config = dict(
    num_hidden_layers=13,
    hidden_size=256,
    num_attention_heads=2,
    num_key_value_heads=2,
    head_dim=128,
    intermediate_size=1024,
    vocab_size=1565,
    hidden_act='tanh_gelu',
    norm='layernorm',
    norm_place='pre',
    norm_eps=1e-05,
    positions='learned',
    qk_norm=False,
    attn_scale=0.0884,
    bias='all',
    tie_word_embeddings=True,
    parallel_block=False,
    init='uniform',
    init_std_qkv=0.0265,
    init_std_o=0.0,
    init_std_up=0.0265,
    init_std_down=0.0,
    optimizer='soap_variant',
    learning_rate=0.0031,
    beta1=0.95,
    beta2=0.99,
    weight_decay=0.17,
    lr_head=0.00618,
    max_grad_norm=1.0,
    warmup_steps=200,
    schedule='wsd',
    decay_fraction=0.861,
    decay_shape='linear',
    final_lr_fraction=0.05,
    batch_tokens=65536,
    max_seq_len=128,
    doc_mask=True,
    train_tokens=178600000,
    max_steps=2726,
    dataset='wikipedia_en',
)
Each number is 500 + 40 x the weight over its row's rms, rounded and kept within 0 to 999. Layers, rows and columns count from 0. Numbers have three digits each. The size before them is the row's rms in percent of the matrix's.

# layer 3 MLP down, 256x1024, rms 0.0727, rows 43-85, columns 448-511
101:506480413504590467517512500440426493490514500544606504513561497522512525584476508537474519521527512510482535539519509567455490500531463473524553530512468500458510454526513469458585440464440489
104:542489511529479500531502483545430515441524481511517496505393538530439480565483554551488437483463502499509487509580511564511498523514501568503516519505553497544523558608521472511485486526502583
104:535469502480512526489519541543498547540500542506579497515517432447505460510523477443495535509472517425525557452500518431501469513528559533516535551486568546531433528441487437437481507488479478
097:564443543568447476498494508462455536427474467491490505422534504529538447464528444466491496508495525512497499487487552455561535515443457557481421520523498537502472480503529567497491497510515460
103:452446468452543533471512543557420483574501505460456473493555495455505453356670481580523492506528502507444522508506501555509443476506479456442527575514541477487515520502596499533494477521491567
108:427531504489515492521541496479486480520526469447385458520494511516450507486461515541565500491484466533496568451509536511528569518467446487457485452449615482514502525506501467481522432535472532
101:494552493477523454524512475458430446531488492456509469544526525519513476465429452477473546520532529581516522509432466506502512527449593471384502535517566550527474381495558481472486503525526558
099:524567552527407560515472552444448529448500501440535490527565554516496591523476505528559483501529571551486519504468529491483467521474484443466506459543505403531436471512499540425536395547569443
097:526482442489432564448544521484499451494542505500463485542402483552472458493573500526468612520470447474454510513513525512478486490534559476441473406523463521459451517444465552537440444452518484
100:521428467486517504437476431567473454459534551542403485466513565459523515460472447480630417523607544500449531526496519497423471554415449493481449512419483536470448512514535437446530521510477512
097:481488495390459459535471491515463470469545488454518502468495440533526505509476526461508480488540490498522486493542565507439494520448469513496449432507545441508469502460587516497528537538424589
100:495508499436477541563506506529498542437556587456541513471504480493379491498523489485448416512508422501513473467494491464593537514471413422469560509425478531468489513486530497430485513479572530
094:501464473527473488587409474567521476488470551496501526519556488495549481488477471544484517469528510522553561516534498560499500522473449489528507495496478515482564551495515585528516483465549446
096:529498550498539553548513571518526517561461547508439485474504487466503561464491451494503509514560405524497485527553491487523470520487544524496530497591556515522512557528486467548494488453542489
099:527471548444580486567439556481486485476522415494540511520462533516470526529445555547455482524489544485530442584544514510552538507595475519502489518531531489495493507480451466509500551441519469
099:513481581481530441525544513533465581468434520426513503495435518527462470514493524525495580567485580509601512479495521562488540532534392497511549437500466385506498503536476489547546533498487474
096:520465560467500578427503540443560550481478462455514509474499488526531470542519500558472421521479486495567468508495545493535471496457478514446483544519472517457471464477451449545525524513517528
098:488512451435493513400474487458498497500551435524523481464421568534495460509554511497436436511498485468457476497541425544524511491489486512456495560454497548485555507527468525461491533515524570
121:387488526557457562491547482516490551410553534496450458540459556472439483520581506507533470529609464499482535533584597576524545520566506480523527534499515500469499546593474543526497485498540497
102:488560528552449550531573515459475444456536480498472486421605459507432555479512464566513551517396417456473535495510439438489469504465485447533564529447509422538503582520480558475506422535553538
097:484493517411479563502491466556502563560458469574546525408513572498510475487573473458529485507466476508547517550513578440379526467497466457430484497499523507491500486517481535433475491467482402
100:492475516486430452461416503498500499520501520606478473456443494460519448572464454519432428493521457551493519510467445502489480445498506471499507472550469431459538568492553503564509557471475456
102:537530498572483393520514499503492435493595475540442481486513541502528534447504453529513455501531501473500480524522511517471486508500482530461524497487541492587540462531505542497509437416477461
098:523532474523517499578498580514422500488454475546559455520559535553485539542485527559502504499456495526430580511491452525505493458378548453454545457481531523477455457506513496569538515478519509
102:494560550471502578486463445500539546491528424551504557557517488534504585527466523471465576477523503466526557527444487505420479554571549540466483496602498544512456458501448488462517474509522453
103:488446553470533513482487442522535447489495461537504467505504529516512483518567534520451442523467544471498446422484537484524533489571540505541473494550498516487465538428456464471489470444459483
103:441473514432542419485493571454536499514444493521506482494550507461488578467539509462508469508485509520479446409493430428495574478462508489573523445502508481456529541461456444483502408546470496
103:468512391481548541553469451520529570552448533548564475490499571492509519526502473542510504475525480409528434557497476562492507458531508473442495522496504469548522497598474503506531547516425479
101:544487461437513555525487480562458484522478498475505456553552473539541497462474554561444512466493531467540404521503507523467528515495527464484466501478482556504533484516516415494472460502490515
094:493512526550469472530535543487505543401491402481499497455471421532546532510483478486445461447453533508492487545504520415518492501481492445450510469528471477565570501444449565497476517556476400
105:455547456539496504487503488563541483442448595489500534493532458469562520405541493504499549521378448533479497464459501514494427469499503434447491414470391581455478419496473547476507535475559555
095:534490516532503520475450490529494526515494514524613448521444483499549496531505508545482507477479489494461488545454457479499443495470468542497491485423482558444550470463509446479527561569469503
096:528525468548503436445476471479531530486456558492608463513509444482467526503505479464503492460516528488507543492496489465535420434492466449484463492420516530515496440517517562515512488472540466
098:506485421464445486441542450482521527521532495463481501493529544528542506541514483479504498558467509481425512513511516500472521438459444500491533507541443491454509464479508499540488516494450559
096:510480510484530382435503548481505529524452429512492533494467494463546426530567477420511543443512476480570457489484501465515475456490409489548526514481442524475468461517554513528549515495450500
102:528461425426537518485470487470449558569474613493423534487438434504458456497575537523548435499510512553523516451512450561492466521540515539485517503451522449525546518457524490497508508594551515
100:498502483514500504528545498442490532453490512504501524532471530595508550511580476503473514512541511528555445503520468562454526513483472493609474413535451513453562512550486511492530493497469477
103:489494524434479540475462529504516536547601451495491455441491532468492539516527517477511496561532550562523616572523500505509545504493463523507497489457473471506484453499546412540503521480555501
101:522502525412478491489481508465564529557572514467646506475476563482506509526489485483451463525473505579533509550513434532495510497518511575486536535475488494519521488563496440529522488488542595
098:533535469473530562497516526567517564548447504511511547498490478542506470455447490470550485455508509607561493492529509527567506502528511520539506464468465437518510473554484510503503545544529467
105:544496443518394470504425410490502498512412537501455530477429493567508461490444530517520510519525503425479488555478428457489540574474456512485606527492493547498468469463516481514477501527563416
102:435498490517529494472510483580515448572509556456432494543438558495557429504535501517453480537486513459548563503447536383460467503467479488585537505539467491509466501452490447465477440432468525
111:469441507440568488464419487513460498454480492453448505527551503493419492500470478532462506530479560483459546576545502491439524479537543602476452510494509577471503542531498489520489579525529475